config.toml
n_layer = 9
d_model = 192
n_head = 6
n_kv_head = 6
head_dim = 32
d_mlp = 768
vocab_size = 8192
activation = "tanh_gelu"
norm = "layernorm"
norm_place = "pre"
norm_eps = 1e-05
positions = "learned"
qk_norm = false
attn_scale = 0.177
bias = "all"
tie_embeddings = true
parallel_block = false
init = "normal"
init_std_qkv = 0.0361
init_std_o = 0.00853
init_std_up = 0.0361
init_std_down = 0.00853
optimizer = "adamw"
lr = 0.00164
beta1 = 0.9
beta2 = 0.95
weight_decay = 0.12
lr_head = 0.00576
grad_clip = 1.0
warmup_steps = 217
schedule = "wsd"
decay_fraction = 1.0
decay_shape = "linear"
final_lr_fraction = 0.05
batch_tokens = 32768
seq_len = 1024
doc_mask = false
z_loss = 1e-05
train_tokens = 318200000
steps = 9711
dataset = "wikipedia_en"
Each number is 128 + 32 x the weight over its row's rms, rounded and kept within 0 to 255. Layers, rows and columns count from 0. The size above them is the row's rms in percent of the matrix's.

# layer 3 MLP down, 192x768, rms 0.0674, rows 11-35, columns 512-639
size [107  95  93 100  96  91 111  95 102 100 104  97 127 105 101  85 101 100  99 100 105  92  97  97  95]
[[ 62 137  44 149 100 131 119 137 102 109 164 171 101 107 148 120 116 189 188 131 139 140 109 152 114 134 129 110 138 134 171 118 166  86  87 101  85 128 171 137 113 125 113 122 188 142 140 165 121 144 145 151 139  97 124 154  79 174 149 149 124 113 169 119 108 142 118  99 141 104 141 135 127 163  97 131 164 115 144 105  98 102 103 162 114 120 151  87  67 130 114 142 160  90  99 151 142  99 140 139 129 169 119 152 148 208 134 103 128 182 177 164  91 128  33 113 147 137 121 115 167 120 132 167 101 135 113  99]
 [106 165 141  65 124  92  95 138 146 139 144 181  80 126 108 175 155 116 150  90 113 135 115 130  89 131 136 131 161 122  76 146 164 109 123 153 102 108  59 151 123  80  71  87  68 108 146 114  82 126 133  45 106 178 166  92 152 140 117 121 120 101 111 105 126 123 136 168 133 151 143 169 134 110 133 134 205 159 144 121 138 151 138 116 124 141 144 147 157 138 150  72 101 103 130  87 103 177 118 109 111 135 114 150 146 123 125  93 205 128 112 139 165 153 140 122 113 122 147 164 151 157 180 173 176 153  78  86]
 [114 134 202 139 110 118  91 116  98 120 112  62 101 138 125 116 155 147 116 147  83  59 162  79 134  86 115 110 162  85 109  76 168 121 158 139 137 136 113 130 138 168  79 109 118 138  76 180 158 131 125 157 138  96 124 158 137 169 131 152 136 149  91 190 126 116 124 121 145 147 129 119  76 184  70 184  85 138 160 148 151  98  92 174 111 155 135 102 204 142 152 117 105 121  86 158 127 139 135 131 176 131 154 133  90 141 145 131 133 104 127 174 165 136 152 138  87 169 103  86 170  89  63 110 111 132 105  86]
 [118 159 118 119  65 145 154 130  99 138 153 146 124 122 112 102 144 134 153 123 143 181 185 168 121 134 175  88 157 134 138 116 133 121 158 119 166 153 105 136 142 138 143 109 120  72  94 138 177 189 145 123  89 132 116 206 127 138 123  98 115 164 130  80 129  87  72 118 142 140 152 130 122 163 150  99 177 145 155 150 123 110 153 164 130 139 104 132 104  86 114  43  85 154 115 125 109 103 142 196 126 173 152 168 157 156 116 148 173 178 137 131  83 126 184  99 157 151  89 141  91 113  76 133  98 126 172 159]
 [131 129  80 140 140 118 106 109 113 123 155 124 117 115 112 197 169  83 156 157 135  94 122 104 121 125 102 104 142 108 138  72 197 142 126 216  74 173 184 231 126 133 111 153 146 159 137  86 126 138 116 112 134 144 229 125 118 129 127 184 130 117 164 154 125 120 127 152 118 159 121 122  91 141  72 127  46 108  37  95 130 185 164 119 150 113 123 129 106 133 191  66 100 125  97 118 125 121 107 116 189 105 145 148 157  93 102 124 115 184  90  72 156 112 132 129 128 125 137 141  95 131 161 119 112 126 161 106]
 [164 114  82 162 107 133 165 137 129 167 115 162  64 117 104  29 113 162 154 125 140 121 162 113 127 162 108 138 105 159 109 129 113  79 133 151 118  64 133 122 159 137 175 131 132  85 162 118 166 110 149  95 135 180 118 107 174 147 178 148 174 122 148 190 151 147 139 106  66  95 134 132 138  83 107  61 115 145 104 142 161 180 157 144 168  97 116 126 177 143 157 124 147 103 133  38 154  99 117  94 157  76 136  86 129 168 131  91 147 150 156  99 101 141 156 108 131 164 136 174 146 128 159 116 147 116 127 127]
 [117 102  86 133 109  64  78  96 128 117 208  98 148 140 123 113 124 136 104 104 106 120 138 124  89 165 178 187 133  89 121  98 101 135 132  91  92 131 130 123 132  92 111 130 163 139 125 106 153  91 142 186  62  97 173  95 127 137 140 142 138 139 104 124 172 101  88  77  92  95  90 123  82 141 111 102  34 110 136 133  66 120 133 154  65  80  85 118   0 156  64  48 121  87 140 137  60  90  84  85 164 123  62 155 125 156  72 112 113 108 156 103 135 106 136 100 145  96 134 135 152 130 135 119 133 131 120 136]
 [103 118 142  84 142 138 156  94 141 157 130 116 142 148  92 132 124  85  84  86  94 146 136 182 166 122 135 106 171  91 115 101 108  82 115 114 107 124 204 148  82 149 129 170 182 147 153 125 139 155  78 175 125 101 136 146  71 150  93 143 112 134  93 169 175 132 177 136 131 138 129 121 100 172 138 132 137 140 152 108 135  90 104 134 153 120 129 173 119  69 138 111 108 127 150 103 166 109 128 111 107 173 179 119 106  58 122 165 113  78 115 139  90 141 100 145 168 104 186  77 169 130 126 187 102 144  89 127]
 [ 75 156 125  94  90  96 132 128 147 134 111 170 139 111  90  93  98  35 121 159  84  93 100 131 160 138 145 168 126 188  60 152 122 133 194 159  74 113  68 132  92 109 127 196 141 170 126 146 178 130 141  66 139 115 118 128  97  72 148  72 161  71 140 136 107 131  70 121 184 110 162 125  77  78 163 126 110 130 107  95 134 151 159 175 138 127  98  99 128 139 100 175  77 137  75 163 104 190 159 119 130 119 167 123 114 137 154  84 176 127 165  88 152  99 144 115 102 162 145 147 155  75  80 106 133 100 149  95]
 [129 144 151 143 138 136 128 147 181 138 128 118 107 118 125 153 130 136 143 139 156 134 120 177 110 140 111 103 103  86 118 157 150 164 150 134 104  77 209 182  88  88 159 123 108  75  74  98 143 124 116 109 109 131 142 103 157 172 123 155 102 122  83 177  77 151 154  48 146 136  71 118  95 115 161 108 188 131 119 133 123 129 169  83 136 109 120 140 107 128  54 148 130 135 121 203 111 106 119  99 129 157 176  78  55 146 113 171 140  91  78 167 113 189 146 147 148 126 108 112 140 163 152 125 139 129 110 165]
 [ 85 217  78 130 144 137  93 160 157 112 126 118 155 149 101 105 160 123 105 132  92 109 130 130 134 149  95 125 155 144 145 170  82 197 176 134 221 136 161 125  94 131 115 151 153 147 109 126 176 116 104 104 135 147 177 125 108 139 128 122 113 109 167  49 130 147 124 160 204 118 171 128 142 112 156 142 123  95  77 108 156 103  15 131 117 136 114 106 101  67 155 144 145 121 100 100 123 186 108 100 126 110 133 154 121  79 134 100  90 130 135 157 158 110 105 106 148 124 133 147 100  68 118 157 138 142 177 142]
 [102  92 134 125 140 132  95 142 130 163 130 152 143 122  68  96  86 138 122  99 122 179 154 117 154 138 147 148 159 104 129 154 148 133 163 119 150 114  91 150 167 153 104 152 148 136 152  96  97 143 105  89 138 116 156 186 111  80 155 114 169 112 130 123 142 136 131 165 107 165 140 141 119  72 191  98 163 176 173 184 143  94 154 122 149 145 151 158 207 119 165 193 178 158 148  88 166 135 133 133 116 138 165 152  94  96 133 160 187 141 112 114 143  98 193 155 121 171  90  86 121  83 122 161 146 122 173 149]
 [102 135 117 119 138  52 150  64 180 158 143 140 149 142  64 142 166 146 102 155 117 119 148 160  42 122 187 181 143 154 142 121  98 122 140 152 130 153 123 121 140  79 100 122 143 105 121 151 153  78 183 138   2 106 155 141 150 115 138  93 170 128 163 148 114  68 160 131 153  28 106 125 103  94 103 154 111 153 141 110 104 171 103 150  62 101  97 208  49 156  89 147 186 126 160 117  68 123  61 127 171  83 113 166 134 116 107 110  85 165 125 125 151 144 157 150 155 124 130 132 128 130 130 120 170 162 131 149]
 [159 140  59 169 150 135 173 143 128 137 106 150 123 135 169 110  95 127 165 125 111 124 127 132  95 128 112 126 124  98 106 100  85 156 131 119  91 126 119 104 115 136 133 139 212  98 143 171 143 116 105 152 119 135 117 108  71 134 115 185 118 110 134 143 159 105  62 176  82 108 198 158 121 141  30  95 126 145 118 121 121  51  81 130 126 158 141 127  80 138  68 100 140 149 146 149  74  83 143 134  67 137 136 172  97 128 135 142 103 186 113 143  96 130 140 106  97 142 101 118 189 107  74 185  79  98 179 166]
 [100 109 101 101 112 103 114 138 121 131  95  99 175 143 151 162  68 123  72 137 182 143 151 131 139  93  93 112 137 138 110 155 116 128  61 143 156 121 114 140 127 118 124  91 198 121 142 175 104 137 139 131 134 103  94 140 133 171  78 135 125 123  90 124 147 139 146 179 171 106 108 120 106 125 142 105 104 130 140 132 145 120  59 109 114 135  99 121 137 150 150 119 162 153  99  71 137 139 137 158 115  95  37 122  99 153 115 103 165 144 125 167 178 121  71  85 127  86 119 116  78  52 151 127 147 135 196 110]
 [134 130 150  97 119 169 165 132 116 175 121  66  89 103 121 168 131 167 109 105 121  84 141 159 129 132 138 141 123 173 202  98 104 105 178  93 140 132 184 162  88 128 114 151 189  98 129 151 125 134 121 149 122 156 158 149  78 151 144 164 106 176  96  95 160 169 117 107  60 121 119 124 175  97 127 130  74  95 158  91  95 108 107 165 127 104 103 134  71 144 146 120 225 127 165 102 130 115 149 101  82  86 140 137 105 130 143 151 112 139 206 106 140 112 131 159 155 114 107  86  92 113 191 127 136 124 154 177]
 [ 38 203 120 136 131 142  90 176 120 115 114  61 160 123 129  49 112 124 145 103  50 150  96 167 116 136 159 113 128 177 104 156  88 104 118  98  93 111 122 144 119 149 109 154 187 147  81 129 212 118 134 166 142 113  81 119 117  86 116 126 142 144  98 113  73 139 106 107 114 128 190 111 136 112 140 167  78  76 129 142 145 162 138 148 108 116 135 102  44  61 149 124  67  93  88  90 102 125  91 137 128 135 137 118 126 205  69 106  68 155  98  85  96 141 148 100 152 116  97 160  99 127 153 146 123 121 179 132]
 [125 138 159  51 150 151 104 163 156  93 103 140 131 126 167 132 139 148  78 142 138 148  88 138 127 139 129 121 133 181  92 168 174 169 160 150 150 132 174  86 176 143 107 155  90 143 185 128 107 123 126 104 150 129 180 196  87 102 123 138 145 141 139 103 163 125  73 124  87 170 115 160 147 130 153 145 160 159 140 163 142 198 172 150 173 117 149  80 180 149 121  83 110 143 154 138  70 141  99 139 115 105 124 131 159 171 127 180 131 116 123 117 164 168 244 160 165 120 199 146  99 102 165 124 100 114 133 153]
 [130 165 172 115 138 141 124 137 164 149 150 114  99 120  72  97 168 144 104 138  56 144 135 110  79 103 102 140 133 125  98 136  81 119  56 143 170 164 155 148 160 175 100 141 173 100  92 127 157 126 128 115 100 113  44 144  92 205 111 125 156 158  79 140  78 100 179 168 138 107 130 121 112 143  68  96 110 152 113 134 117  71 113 110 100 119 130 194 138 113  50 110 179 165 142 122 153 150 151 165  95 105 155 111 179  81 153 167 144 170 102 140 140 131  70 144 124 136 171 116  95 145 157  91 147 135 107 108]
 [157 140 149 103 111 127 166 123  60 141 161 166 143 147  55 158 100 145 150 221 148 150 126 146 119  95  95 152 126 127 125  98 158  91  94 119 141 135 146 103  53 110 150  90  31 177 128  86 208 140 127 170 127 104 107  78 179 138 118 224 119  83 182 150 132 127  69  88  90 123 138 120  94 150 145 127 131 102 193 158  99 129 114 156 124 113 129  94 161  34  95 122 137 130 126 122 109 113 107 138 107 161  92  99 151 163 171 134 163 106 137 157 122 145 201  99 156 100 159 154 124  95 158 113 118 142  85 170]
 [130 109  93 129 103 112 131 118  88 127 137  80 143 114 105 161 116 120 140 214 123 103 113  97 131 100 150 137 100 186 116 109 139 130  95 159 189  92  81 140 102 147 137 110 123 139 109 123 146 136 157 173 139  91 178  92  93 120 152 148 136 141 113 129  89 115  71 189 127 152 125 158 132 100 153 128 121 161 145 193 109 100 123 155 117 129 131  42 132 135 136 115  97 124 182 178 114 122  92 131 132 150 110 116 129 152 136 120 158 170 145 135 155 159 132 119 132  74 154 179 119  79 135 105 128 122 145  88]
 [180 151 188 138 133 121 176 118 163 128 128 129 115  94 142 143 130 170 113 128 165 106 101 123  91  57  99 154  83 104 133 133 165 118 145  60  96 141 113 128 144 101 182 131 122 175 109 137 109 159 159 123  90 124 130 147 137 194 121 141 163 115  99 149 130  97 170  95 118 123  88 131 119 131  76  72 146 122  86 132 101 112  88 130 100 111 149 145 101 207  97 149 101 139 122 149 134 165 151 178 144 107 134  87 139 128 122 139 128  84  44 177 133 150 135 120 145 160 110 113 143 102 130 120 201 134 115 125]
 [159 122 109 138 129 131 150 140 140 113 115 154 105  99 130  90 142 132 154 145 142 112 137 113 162 150 134 119 136 158 149 133 160 168 132  95 138 131 160 191 110 106 103 148  69  95 115  97  81 127 171  68 126 110 113 156 113 136 167 165 112 163 177 113 121 175 156 134 117 119 177 123 166 154 103 113  64 106 160 144 134 109 151 174 145 154 189 104  75 168 156 169 140 122 131 181 124 137 101 130  93 134 157 188 114 118 110 116 173  98 166  94  94 137  79 106  69 142 117 173 147 152 151 138 100 107  91  89]
 [129 148  62 132 142 163 189 133 155 126 108 183 142 138 132 162 105 117 155 213  73 129 154 144 157 128 154  95 106  84 172 140  77 108 161  72 110  52 145 142 148 115 145 137 103 153 116 113  85 122 139 124 143 155 139 126 183 178  95 115  93  97 136  83  67 165 136 110 119 141 143 137 111 112 176  99 107 108 101 140 116 159 191 137 161 129 106 120 112 125 132 107 126 139 110 155 137 147 121 104  88  85 149 122  93 171 148  75 147 113 168 139 186  73 154  89 123 121 170 150 176 144  77 121  90 135 105 113]
 [155 160 152 159 108 162  73  90  74 112 120  61 162 116  99 133 162  84 125 121 133 112 110 150 140 167 121 130 150 133 147 112 119  95 118  74 169  44 116 166 123 145  90 160 103 125  89  86 155  75  89 123 136 145 143 129 143 139 152 165 135 120  95 154 189 154 183 172 149 139 162 107 150  82 150 207 115  99 180 152 137 198 115 133 138 135 109  61 107 125 149 172 123  88 148  74 133 107 112 182 105 146 115 139  74 144 110 164 119  81 164 119  94 112 165 128  79 159 183 144 138 151 165 126 114 135 105 158]]